config.yaml
hidden_size: 192
intermediate_size: 512
vocab_size: 1531
hidden_act: "geglu"
positions: "rope"
qk_norm: false
tie_word_embeddings: false
init: "uniform"
optimizer: "soap_variant"
lr_head: 0.00719
warmup_steps: 200
batch_tokens: 32768
doc_mask: true
Each number is 128 + 24 x the weight over its row's rms, rounded and kept within 0 to 255. Layers, rows and columns count from 0. Numbers have three digits each. The size before them is the row's rms in percent of the matrix's.

# layer 9 MLP down, 192x512, rms 0.0572, rows 0-191, columns 64-127
107:159124166192123096128161125119182152124124177126155134128152060119146179147118136098129080131139148117187076100138147127109117147137170124097109120123123084124143185124111146122140098117077159
098:109140101165107124145165130138099123109114160154131129118150142096127144103097144147140152106154168129123121102144167127147184116107107137118114117116067097187158083122123141131101128105096124
100:117147103132155138116148127123101125132119085104123123147143160135126165127097118120151176122149134126172150135161148124125094111116116105135123111128178123130100110127145090096130130141151126
096:097098109155131096090091138102104146140125154127122114171135116108091179121149108105140124132132138103127122172107126128103155140103097104138116124145159130139063145124159138120118134127113164
094:115121171141115132118128135100117080115103125137128146087140138122133096107139124100137172105149118126111133132103131128113151107081153134128173097091142163143127141132108102137121125109086134
104:112127171132100151147125103132199133175122082161168139179145085087127144105116114127172124143120115160121088128113159121102135097072179138120107136114117124155129143121171133160154138140165132
101:162094110117174125138116103107144130130141127117130147104086154106130157131123123133150139127137132119136090142115158119130101108110147087147144133100061125170129107178138133101122102139163148
101:106108151157115131131162135145149093081086138121143121135179115122083087136115075136088113090121103162135151108149107174102153107118134177113126114142155195117105135133075082095132145117150142
096:133101185129095116136121088172144156143088123109118147166090144130122152136111128170096101072132154124116127155083140117149102153126157121098144132127166135151106075146111138096099149118159101
096:147134121145096171114118139103124118130141134126126121105142146100119092110123133093121122164170102159114156103122112149155144119099147155144154149119160146170137117149123149108155126145133168
100:098151144160115162124111117087105100132122130125145120072165136105173148147121127147134132158132123145174111168123148112124132140098149158086131115137096142105122108096162102112125145127071160
102:116117130139076115199099085127130089169086089164140155098114135164156187132150135143144153117173148168158140142145165108089142096093106114096126134118138112110112120123103126115103133116138100
105:099121161165131150124146159099131145094150112186142169096117118158174131108141114130098149111105079123115126111125130151105127161155106168131125096100109177137119118086126114121099129118147150
097:107101118157107150175089091120141115142197092095168098099128164126122116128134145175065159118155181155171172100142133134122147137123148119121110152078140161143068077125147105168133168143122133
098:142150113126119137120113077085131077187118116129102133123098085137115088123114146136136105105132120137115106138158125095139129122115138116119169111153128132131144165146116139182133118096104115
101:151104137123119147083115097142165121178155147148141128161134137098080138099136083099150103082121120133149145120122139100121136119171109152126121112100128152162124147119152103135160146133119127
098:101126125132121130158113101170113133083121148075155142151136119150125139143153152157140137141133124096104110097127127124138100091143120096143110112149113126144153115149156140121117131086133155
095:124128105107108118120115153094092104088154104089157132148138131155140113123116154072127151130102156131140127130086105105141135091122101149155117126132098156124092140081158150151117146137091121
102:176144096157112150120134129110108149150127104144107120128134165179138201097125109103135106108161122094126156106128160123159149134107103155120137139144149136105098113140099140159133151147166079
094:158136140136049189136150126120119080154144151118125166117111103096144132065176128153101129166094103133101163160124128143094163105129113126100142129117162129073146145136114111073098116118118139
098:096110126136142145129132155118115127176103142136106151146152107130105135132110102135119144172134172102152175114114138126145137105130166140085087134151149090129136100090101109109139097148102141
097:103141134093074143115097115154096113149130179150099111110116180154112154121140138165170166167176142104121121115153147116123137156157111097150143147156153096097114110149108080122099151085132103
096:124134157103110129147125120146106154152139119076124119118157128135126097107127112134104128088093144158096194167094123119156123120113094111101118074166095095123117107141149133093111134118145121
104:165128082145131122134125134123125126142097168161140069111110118169129136120126136101139107148103148137139115136129148135148132085108143121134088118141135135112109122137133141126139114116130097
100:096125123123150128142184113158124106129116122149133179150150114114145121106069122114137159153142144129130153119130134117144165120095099133068120157142115162150110125105098164132106091112091148
096:159126107133119145134113150112104129171147146125145123105135148155132147088118108128125152119140163139144162139117112133157111163149165108146127107135156103100090141135133138101061083073125116
102:123148120126110099112163129113143177112152152118098143142136098151121109135174097081146162135150119093099136095130116135150131080125102156137100213136160092131089113163083145133176058145132133
103:166093134102088148139101122136144154131135131118121139164102130111093128133124104141092090145124127139136114156135121129122112118137126143082123148139115123148130169131111123107133154126106148
098:133119133098121112151103100106137079110126106149140128137113153111145114070155121143094133168138117133172158134126081129168094067121114074116129132123106098150125141104116172140113129137130112
109:116122106095168140148137104101133108115173127124183106129146148132128154101138121133121114125172135140141120165109150094094109104127103085131114109074159143117052151102097093105147135104122128
106:092138172188125135116128141102142105149141148115152125138120118145108130113081117106170158157116088143126149121098137130162105115139099080109113139114107110112137130119126127088075106145133167
102:134109107115132143131123072144176071119161179123133172114150091126126139133126152101118116138112155159116101151129108087137155102143122132126142106114178164111149165171101139125076163148135138
105:092137133089090113141127167097152124143087116155071127141198158096113166148087146170147124117102141129096142127142147172154107152099136072132184126123113125120148159132163178133098130148101131
107:097111155122137164139117110127127154129149116108123089170109119136109085093134114082110139155121155158159118100110152102079128145098133143146153167064112105118146093149129129110098136140164159
120:119118122149169134141145150113088156112137109116164124149124125123129110124136124164108095129151139152145136155165141113102116146149136186105138157134164122116134091105108159076137133138124110
091:162132089118132135139150145094157092140135131114177133157094138106152115188120140124129131119115123132112115115160115158142112132146115111154086114116161157084123160110091148142162171069125147
111:148121105124113132106120107099103161117132111126156149096143118146134147106119119111153161110142132100117101121124115077155122100142073125112083131158135144106102093111096140109085119161132130
101:115160159109085144090080136108145128114110107157066135104116109136103131153107146151144124092150135148126163098074156148117126156107152136176143119147122161171110192121103097124138114142132063
101:154117131114119104122125170085113128118132111117126119128169158148157126150128118133155146118121131125158167103122137146144132119156122146150124121130095121124100152168154127096119139106106125
101:094082138171153068142127140123133159153094130131157119100150113126165158138152143164121119103129117092147099128146146137122127123120124119144152087112116150125140107170108092129160151176119077
098:135149138094131147178114149134121129129153169153122124144138116132111111164112143176128150114140160108141086146173125114121100141107073111135112101138160119078089110116154099153097171107124173
102:114115099153133177148120139076119135144125169115127093149142156102167117131138156117131125158142149132104147120100140099128129097092118116165078134105098117155136148124111148179090127125076143
105:131178125140122102156088107091125119128129161165137110145166162124086129126137181121090128121189116099124147162103123127127110123105116152155117145120106169138146106154132141103087101154109192
093:130104102124120144116116120131160107139147111132123119163152164151124084124123111131121102145124150188143122115109111118152146104125133142136125159097110169127125124099089123099157125117135148
100:148124158100143134112104169131129180164101184140092172118154159143129110095105156124163127086139174127112146133144109122092173128122130117191125142138173126111135109161144096146148114187115108
101:148106111142125130147082152147138131108105099177161154106120164163117095135124119141076180115142134100141115139129136152140119134111183137138114134121105131119175128115173113123093162111164073
103:125121161141141148130131110151151138136131110150128111147148135135104141152132120102147149152119121106106136110128161147168109083117135112187125105136156133132117138152117126103142142123149108
100:165074137140187106119092125124114127123124142129130100163134110115133151089169118139120124158114076127130122128109168099115134167121132136111095139133148098171081139166114139192118152126157199
107:114135105156099128106149082115145144099105139137123092074137130136142101114164121135125166150087143132085093146141141156136125149176147145141142111121127098119181115108103162138115182105137104
100:119148164106166135133132108137162137136119088155115100157086112157115108101105149148134108049127068111103103113138146143130136117140170058141154104141168099129145125141132113130133129141145113
102:107126131124140136127175149092155115107080107129072133129147118133116183122150099115148094132141126145117142144091117145129092124126093123114120142142138042110138107134141115131118117109141139
101:141121092101181125108169134147142100084099135161092136110150113119142179083143129119124116182105129136174140143144114116109107133123096140122105156090183141128149141149183154123103130124132139
095:137132141117108097158099110106152139187125095128078112119120182131113125183167105110145139081125110103127130130121144193160148146158160160111162117151135096093110148088118126115169123133105090
095:120137135101144157138125142141093098110093168104120190157164144175105114146069073166128106147144127139114142154102122112179162111113150144096136122145132077156169142103156112133134128099160127
092:111122167116142135106145111131121103119156161179118076115139154123131155129186133114139198095116148115112100128105150128098156151086124127105129114128107135163119108146112128137130149130161125
098:164160121142100131119098126117162161131100109141179160121110089086158051126090144134106114142155108181103135120153130092081072163167138110131127162126123118151153149111157149139156152112147148
100:146126121175145169124126123132116128115164140122111114124131127128094112089151115074131100137141121134138120145140141136122085169098138190146128113123164132139110179117123085086096121107125108
091:115096131148158151144137142070108150076160121167150105143150137118145114130110151168137136157109108075147106155136115179155090133116153170140117120156103130145129152123180102100117090112099133
102:150150119132122110168115130157108092177148096146167105116126105137141125175112124138079092116079106155141090127106129131156135114108164159128144160141157131101118135159090097126141157130114167
104:144110151112124146147113120098123075151169089117136142141190110146164122174097138105145123150143118150150107181121133105123094182117159141136129156149132150130130141108093132080135127163080156
104:147092102129159118112083144094120145100111133164057163151144098091117154145167130109114168133159126122130109096082103128193136091138170129126124137123156160146180097186114159144121121086138121
101:139125173147105145072134119148132150121135144155121095131116148089174151123146161146154111124133107102148116139121089153147098117138096122151120135100157200181160109159153144144123130148098170
100:134127113116101122129100112126163162141123114096139100085112106121116096128122118161140125092135080134124069121147094117117160114126093127083117125153146117155094134154140137153078121138071096
107:130111110122118169140135145121106124130112120154104138136091110123121155150104117115142121096106135116144086099176131150124131136137102110127132112115103153116150172115093106110108082153188114
095:133068174071161129134157145125105113132128107140093121160123152125100154137152125140102143129110118075119187148146089108129129164105133193129112139130102165134147088124131164109116078103156098
099:134176127113146173164179107183137117143152156121137109129146147139108152122091091158112122117133098101156174099171126137147110133120150123122078115119116094128096138113129131137103125145081123
101:153139140146122128133146132101112209113117133120142160143133143140148091137134131124125184158128115116123135103091162117107154099095149142117125165179138127132075140150141147113143158100131149
100:154122082098105110115147171102145137110164092155142087165121150126151106110133122166124071135085114104132124109150112145120159106169103097142112167126110159145128142149150164102144163072119154
100:060127095076126114135106152137093149182122139093118153134147131102180181142140090122090099140135157121146076140094140121130140132122114121116113137146109103141144155124143127130101109118120137
098:150172105101103162148127131175135106089092168108115126111157129112110107144119135084124114138107137141105142128122168159156122133145151089123146160135135076090128168129114139136117134122119106
105:141089143135133096146149153115111127118104088159139119116152080129105129163118131127148059137155107115146120149114156118111075128135146161122129133107107161115088109116101119104144134150120174
106:165113142107151154143107144158118137133109132134132162171129126099135118158073115139159115152148161110127135144128137182199148174113130175118106132135154152119136144123131162126133123144157113
096:122172136127144154104124145137113139163132128146130127129148123179117127114111173134177101154130098131091126136173134124112134154128135139076146146090170075108100152139164128148167140174122092
100:191098164135095134118115144162158172108151085145147154118126157153117090178127101178138172155138139108146117159134140124088112134149121086109135180123123111104169132134105104111105146124146139
097:147144121134134111128072132115151141123111142158133140138135129123096117145126108120073107146126107099116130143162129111078106102172096110148155093138139122161126103155141128106148148107106119
095:138128163147092098084131127155092120135116130165130100123106137131149156141117137109163092064105122108098131091097117130131109168134116182085149188171129104138114153105149138080114108101139108
102:137145119076142116134109109127130119143146128105134128148131111085128114082148110087133117115149124098101136107158150106138102121110104084105121125114090148081114119096093107119160162132129138
098:147117179119112122156112118111154132137081135131142161158126146109108104172154135109113136150176158140114152128090133150126106157123143126111152087096137176090160142122125147139078113111111152
096:146210130174141116136138095209124108109114148129134119147133106141155138136090103103099098127132150124161119107121160139155159125111131145079130124118108121128112117126162132106115113126157149
101:159142179152115120144140116125108099133114123100148119128139105115153118105155158131147123102113110117133133115143137142132148112155103123127151117043143120142152107136066131148117123062088142
103:142123138174105146107157192119188160149117154128134140142150140106089103108162133098131128099117101112148110134104136109113141140088155119094150143144151113111108070113117119133148187160108190
102:087098116110142114120162133164135073129119099114142095118119104122138120109175124153110132108101132153160136156171170148121135144098124125120157117082168136104126149124115060121125129118133100
093:139139168103125083094124122146132112165131129108100114151114115140093132131108093149120138129124130099118140114155149147140094135146135140138140096135125118105102124124144142147146125117098089
100:120121095095146132132149157126130076129130138142096122109128137139117147143047154112123119122143138113098138117115113168145072141167142152139106135178106165107139166125168137107103138150152089
101:139146120109138152142159140102076093137142114185172155129151093102139114138071136118146103132137103104153085174174144117118085114108119123177130142099164130093103139164126131135166151121128157
115:088113070146128129120099141124118128125177133121175087091122151125155124099139080078157101128120161147152148129114127151150133119132145094116158149101143181112099154076114108102103105094101142
093:133105112110104131101163136143132103112091155116100126152137115104095084072130147169131115097170183156088094121154123153172108119106089134175127159155164099108142100115130111158127124100126118
102:147066129135141164189123112126114160119149117081108111085157154097135132110109115143168136086174121106167144059125118122110164121096129105128162132134088113131117118101144126140131140135096135
101:135129114149118119153110136111184104115121122151165101131094116115113119140138124163107117132141109138110105124119138140111140126084148154089098150085137119146139123157129140169143099094163096
100:110153151151126108127095093137133148134136102123090126137151143118079120140137134127146108148118112119142179049132117150105163167132174144138131152160115097079099093136105094129141118126156142
102:152113093157133145090104154138120133138103117092070135151084103148113102130114098075123110119140161114119121123133111118150127151154111114107136123158093115129107114166118107140130110158138138
096:144137135168112096127133109119140147111160141124130100116116115124142083119140154112153094104099136125140133083158179129132136127136097187135165144135142103153116139110157101123136114139114103
097:120126117139125127119147128119139117159163151133112137113136120137143140109103163162130129134163117147099157119128127127119114143124121114083148107144183118081151163166121141145166141147141130
097:160137109096126137126109130150133130120134144131176139141125159141093157083119157145120107125102085103116129109128105164099120149099134147143099103120133115141118103132159153145154118106150102
105:101172144147120125119104095150140138093141104126079120119107104108118128149140122149128155134166104138137110150149147127118138150114164154104127134135128128137100121100129157159145104157105100
099:120101120121149128144093070127132161137120104113108117110153110092124189111120111148177132123106131093164106102172122130143125110117126132116110150160131140111117153114132130103093114169126149
096:128107119135134154136125128126149165145096169095106157106115123133122075152138116115154105124109127132126162155136118131169110129109172165077117150133055100093145133150145109106151147126131131
092:146134134125137114130105140116174164096108160111108130133127115150141108135137113123099139091153110116143135117146127143106126106121119130118089154187105112152098144130177118172122161134116143
099:142153142124115145125141103100126108145123135127135138122138161114128174105105084150164124104169116128090110146083124105140152136154162094141125159120099114108118188147138118120117165129147109
098:126123165122106130144163133148139115099114183128140109181122141096152150097179142109132123136150132117105107177168110148073130109106142170115121124154146182138151119125160072134081131124137118
098:112136155145183166110094140115122130120103125164081120123139104125085114167094109143102118170119123112119072099124095119099138094117119139141110127133121093128128139152136129122189143130121127
096:145118095142170138134080132167108138168098131113119152123122119129114090128158076136166155141116151106152149119134156125159079126120092104117119126149148166060139140112152142104146146153136079
100:120164146148089095125084147129126127081140141138119144095144130150132161100140143130126128143158112173106121148138107151127129129139126115107106106122099124146100130141167195104110138103124189
097:133146151118168126140136100097105137109167116121129134150121103145170157113145137134121109130173138163138132131149148162143098120149147169141154129099135113117108094091153093156123125119079114
107:138096118107114127126126147126135148126139086132110099120131107135164172114113158102169115190129129168139148151136141118113129142147121134131153135130126137152162129147119121197134138112144145
097:190148124130072141131118089139116113129109150123127105131099112151124117133137120135149158126103109154130159088129150165120128130148123093144134101084118168144102105138130148127070117119108078
102:131136110114137120128141112136147072110113120117123198115124106090115146138145133138116082120112095163144115111128095140120155106110120105122121125126131136101124145148123135103154132152094128
101:127133111123099150090118124110086118143175108150115176104075107072154122145139134118137171092124162133156090128162154115169129133104072143138109134120139167130106108108074093104157118161141129
101:111146138121141130135114120120142117187135122121090153150112120114133125129139169134115098151120140143105143092114136136099129073066089106109117133127105146135131121153120138111125147086134188
098:138150144110156132135144128118135073094124093132102110138165140144127120155099137151112129122096138112121111131122128141135106093150094094146096180097138119098136092106115133122138152066124112
096:144113155108125093135119129169114147105108150152120103148108129132104123105166140093107156090133098146127094126089124130123111112102149142141142154153118159137141100140095108089083109076134135
101:143164142155102141078134122134114114147108140145136129119195176168166099135082072070118160141131129113123136091154148186119138114136182104089137117154102129127121117148095151169113125154133137
101:130145109075114123068156108091121111163140098113127104155124140133129111151114127133139113138156127101126120097119122145127202142138129124093149119126116170193155157160169147128124122147128132
103:126090149112146147147153144118112133129150110114135143131146155091117140125122087122143151165143173152141118125122101135139131135084140130159122112139106119157103097151140117085117115165131159
099:137153077133159159095090187174124139115132154118185104152149132197138141132134151140125142199158116120117144149103125130129120094127185119153109125136130098102130125131094148111105136140143118
111:099115130116133131122158118153111154148129167129092097147120114129118118116148160133110136141118111099122164129157130180141157115128106135097129119147149123139157118141145143140096136102115121
100:117115110119180150108123150117099130152080126115148182116124125144117146112135161131158127130123160138156085126143139107124149134063096175114135111118109147093142141173108130151130142117112126
100:117140099140133097134116148168118112171125141184135128086128165133138145144103091155144129148096138123142120079123142134151149107102157082116119162139123166134149152125101114126107094165167089
105:109149090121132110125135167105118161121155167146140118138122113137128107090102107123087107141134133105166132136127114149128173102131109147148091125113139160120118127129129107085118102156137115
097:113097117138123156099146169094130112097140115135195136079114128148131127157134117117105131124113120105067111109096149137112157111191100167119170154130103111124142147148114131158190114105123158
103:136096171112111100157123091136152109097153116143156108092132147146092103089135124123119110126147076129118140131117116112157102147149124087082138154146142105090168117082136144078159147109121131
093:123089106165109138132122126131132094126132132131123165150176104140131110119163127121150137125151145096147173072126080119142112126123155140098095135137110169176129125143118133107157148122122106
101:141105172131098154126175106140140103120165152146141127152115159116144115122143126089116130138123139123110105069145096093122142078110127136114111118106149162164125146133122150086079120136147124
103:078136156071117118121145145129144155143108124131144170157093156136147143114104113118108152104101122134152137104127094098140111112123137093153090086108137121161120161144166108136124088151106179
104:164111153128136096146066123108177146133115124150144123103101124093188144134162120157123142180101158140081077118085124111146103087157156130110128109110154158095154108077135118152146117103145120
101:108134157129127096097149091132149098112092105088100133159118116116103139102149125133120172086125115128139123121104096118125150160107142114131109181144161108120156090153168122131150121154103139
100:111125114151136181093103104162149181154099148124165164123111160106117133167193121121142115114126147106105154142166178121126123115152111116126105137129096119116112096173090151162154120132129120
097:083147151140149130132139135111124135097143145162157124152121131102145129123113120191128111138141142106190109137091086105160139159151086086107143150073120116135116109116104087130123115140134135
100:108129118116115134149162135127108141147182167137098136158138075159098119067147122144103136135090160104137121131157119126111149128143145097096147144132100129114114115122118166183142138140142100
106:137134164125166129114126089106137147145127116122122182114123171095105093123131127129100103118145116126117143088117117118169143094115137145146122105134139134141100170138095180125110155111113141
097:147129150114129095111131158156090137086131115118116138142178130126116112083096120083127126118143137138094146183151166152087136143137151094144111128158130142111138141090121132111121115127133119
096:157116182128173153092134121147088157134098147165133141124128138135127106124118111090147147111118101109142102154090090099086124176174161135127181148134113118129113140126167094137105151128107116
100:127133095133109154104151099134152132149139106097126152117126103081141108114101102110110134126157108158145097119104109112156103139159078099117121138111125096132166141157110157105141174120123099
098:152143123140117142114115127136109127108139119136140178120159109127097162131122091146139118123174137138095117124150138133182159130151107138165146112160117168161145116110135163143146143104131126
099:090143140172160142143143176151181087152098094109123127126108119108107113114123135140092179151148135144138118148073093118125140138103157154142142099096140130139117105145136132112098111104102100
098:127156099150127123146160119134139144157120106166142099109105148100151112173141120133082117132100162127143174143159155145102126138115104114142116138105106184112101105147138106120087159174087133
101:132131083137142147140149146163150129075098132103122104145103143119077145103136100119151163083156084093099126143111134149103113165198157117156154095112123114149141123129101109125103101122094107
101:087177149107114114108130131083099130111099145148133137116121081175127137114167094126107134139153095122120125123115091147117088096119088122137121110160144166140098092135101096113115118136148148
094:142122127155105136157135111077116119107169126125097134126160144148115145161130159138181131144147154127136127142136110163167126166122154126138131117101072094099144128131137149119143130115167142
093:144088155107132163131128194138130105087124138135136100127115101145140113132122141136144160109155116124091089132078147163142152128089133147123122144122138122045157157111098096157135135095147110
098:127134105150141126139192134135124173140147105133139180132115126087114136127130125144127103138118133146081099125163182162142130140128153122124095123115105131072142117111119141162094132141120138
094:108154130105098120097146121119128112131127162155102134142147126127134129145132109088103129113126141143151146154113149124128140117101097123107087129125125092106143106135117106151130135125132176
103:144097127130137132112118146136138141136102143097140132103141165130155151162147154115154136173104144163128123143077100100119122167085148123103141120096127134148139114149163134118131123160093145
092:155157139152093140082131169139140141106166143149153104137138113121125121103129115101142116121118108133104113106156118139119138120154155157151129140157142114095069110147100138154093096111162107
098:098135121104134103087166149156137127148107139102105133125143120173135151132109095117102136133136104135102103123166154102104144126112118134087126153116146112103165148173140137153140146114110133
105:151159134111135081109113145115109119125160097131166122171121110126106116140175146116114135125139140118100156140147126149150110144091122139134120111119118119118179157127149154104105161128147149
097:141160118078105125130098144142114140126167125122178163118117137093134136114134073148131102122131140113100106152122109164173114138087129127142111133137086154110140122159099145093169147150124137
095:147121123163139148119168086134088118093100118130143105093109154128150095150152069092124162176125135081166149124134143141137116149120126130139129130154083100126126113130174129135149124092123103
105:143089179097091098118108124162112110123102133103156112090079145110151096083095117112124112096144113149136168087088173150119104154127117089128128128109143132141129136153104118129151140128112131
096:140116144102169188127118132166116114131115179150093115119174144110134143108159166110129151124116134131138135135141125150104111155113104136138109139086118167117122125184159122084117164112100171
095:104155172107110125095153146115180142103091129138106126146163141095129079155109125122143124132142098117154143117065168125176127154133146100091109171113096155136128144110142161125068125103159154
095:152082182138147070167113133100166171144108092104131132105122108159109112169119104147107111126048094149136125117134181112162099088093099118108123175127112130095121133134133080110107131147085177
091:096168089138137162190137100108170168129076128129145107123103092132093097165098156123126132143156100114109129122103150086148157105139143134160108149141140170143125108115137097135121107138107151
095:090128136145127116150134131125141093112179102128140156137138101131145108106134113136110091128106161135163152142135141166181133094093106129128083160150161166146141101146137158113136152117099125
099:102107133116157141098120135135064136084106100136135102109153125139165118119113137115128104141144116132151115114097117145111127078161111107112134102152100153132127089124128097120120100126120110
101:172153151125071159160137120123142154095149093173141141154102093131143145132115121098141153079105131145100120109129107126122143151134196122116118140123152142154097176112127137131123114153110140
099:113151095083108127118122106107114122136099144180139122132159124136061116101168115142124123125119146134151142189132102092100085120164116113112110115105164152135167111112140103135137139132129108
102:068115093163143111166121131092123123097109128103101145109131115116135138090119111142127124117122094131088086111141145140092158126132128110122131162050087112151170130158160164171147145072082131
099:117085154129134115135134135137148136142135130159122132123133130105144068125163112130105166153153138129116115147158163149136137159126127126104080126154141135156158151094164135123100131137090135
099:141127092143113106138119100113077119197139151146115133127121122153132128143142144126166113102169141150130104150162141114155118080108147126140115135104115129117175091108166130106144096087142121
099:119110082124126105136106117125150107153163142111141150148125071089157176157105135101095127153138126149168095140100138138154134112114113125119132150112121108107141129160102107138133103125151119
103:110142145170124101118140129156094127169128163162105098111119178142154128120131119122161075117120180137181174095151127081150125099150132130139146106091145110126103162115114076109121164118145125
100:108156129102109087138119140094106148102112150147165107125112130113115102140141145134071125107151053121127124117126099128137138117143125124144120118139084110115125127134133096107125154098111136
099:076151150082136148121103131133084100149139176143137101135104071101147130154084110147155142122153134165122142142118141142106130124123113128122171142150147121132118154075125089136085134122135109
102:127145117135104113134113126129129077152152117092104131154104091157155110135119132147129129136104164144122127150110127144130148136128166178109150129121166138180152150127111136129110166123132144
097:126157113146105114188136131145180110130142115119105100130114111121132115105126078129136145108117111119143156142158155133108161118152153162092106128104150121144150154111092103099090107088141099
098:103122122136128116118053125178109132109114102140124161104132139131132135108169160125120125113130143153092130148122152096101109083145122087138121121134106120125178110158137170134103113138112122
098:114162139196127109122141123085153182114138117128156192127116126136146130176155154091137095130099143174168100134182088126166114165124143110114107089140140179172150085144137130137126088130142165
101:106113099113161121144087108135091159126127116145107195131125146130093138104144130110154136146124131095157154168113137169152181153136149113144154082143091154089148118118100115097137083110103087
097:121104151144138130139087069125144128132115074115135102133098125096124122142130108109086153184144117178147134092112110121133142124118152139109152125122128088117158165138133112145085130159155119
095:108144116062126125171133130107128125127176128128154137114123121172171119150172128151096161125111158158118142167161067131140139126119128120103185127131100129089147159131149143119106161105155129
098:100115151110116136109139120159135092153132131121082138126129144168126119117127100113106109129124140097062144113110086142118122137120095100145169113155161143108141108099147148061122126104103156
103:113106130129103116128111166107166135119120161126072129128101143120129150137118146092156143090112108089125104142094149094118131103167123097144132130128113072118141119132139188111135140144122078
099:127093104104122126119117152104118146100144133102134158099150140093137177131144116103158131079152141113105157100113159128152121106133096137136130159130164127100106115144141155111115118133158103
097:139112133109105107114134093128142190149130134145120078164139126114100114155140152133067139139116111117145136123130101102143177106129146165103174118172102115125124157123109134123116165095067102
099:123132125101112090121084143114123102135173084159102114138116148102102107096134154107171190120079104083145093107122137112153126145097127154126130139052126162159158148130139137147114120139087161
100:119131128142174116132145125103121101153123108099165147121147093152119169115113140107155077139144103129157140142161151124126143110138071158097101103166118111106102152117116090119137162150139115
107:126136120108097083110124144125139123140176172178118124174088139124095147164143124132127079153137120119109159111130163111122127162120176148140088140168121196141152133138110108120140145099130118
100:124100131094157134112121115133155152140109122155108125140121139143189101143097157171142137156142155163126132138117124101125136111109136139118110127177108132111166122163144174117140099151115165
099:123138108124127126119126127190124104128126090134120141114135095171140113126113071133139116138099162132137153176116108131142145126160137119112111144120127146122115123125134157085108125180145163
101:151105137090147143118087127107139113092126107114144155143069107103129085129135091107139164152119087168161118115143147165150159108123126153133110108110165092098111117123097114168154158129101129
111:119161130129102135143141141152145191161174140191106134160148129155102129161188120097123096130109152108119138152161074148176091096072112131111148120091140112101131131125122114145100081196142148
104:121110135151144163148097159130158151142114132150105108125121163171111165132124130109150096159141118124106092102104113132146148166145135147114095176140137161122094138110095107162097136144096086
099:130161136176146162119142143124133131108099149145144146150154151104093095145140126090145133099121092124138096117138109097114131177117117115152163120110107125133106088120122090133155144146089109
101:121131114123086120141109107113139144161109161097137091133155086137101120108148132139121109098109135109129081099082108119140110178166142137142122129126140133123090156081141137105109175126103102
091:120054116129148164130169105130114152131126104214149121128100141106120158158153105097149113145139132117124107147120112076154120118120161135130121119144081145132135137094114131137104173153127134
104:126088082164157122130153087138151099145139146084120114133119136135115135119084111115139183125117149138117155160103128149147139106178107162154086149115082133153130119176088100133160112111165109
105:139128100132120151135112125107114154113146125120110108116143146117141155154098067127156121143171106158148137119115142133131149182124140117125141102125134127142164122118084149132135129164159111
101:089103134124121168115156148156151162115138127052112159175156125118107127167140119110121153137117088087099158128083073152160082112127152123088117088144103133153135142119134173169127130097159118
106:144144164099082105145126126143145137168163128148116121106096146118134113119103091163108103133129131112136146139118146098128106098123156136121157130120090137157150110165123114115106114129175079
097:123127175112120137099135145129136117105104108091149138115096123149152118105135127100098129143132092107120116161100137152141087126161148110144079101135146144072113141140116147123121130159152162
103:149110119158096132140129099100124133083142131116137108149142094132142143147135134191142151142119176147101102137126128104105160139141103121182130170114123143115122150125132122126154122123135127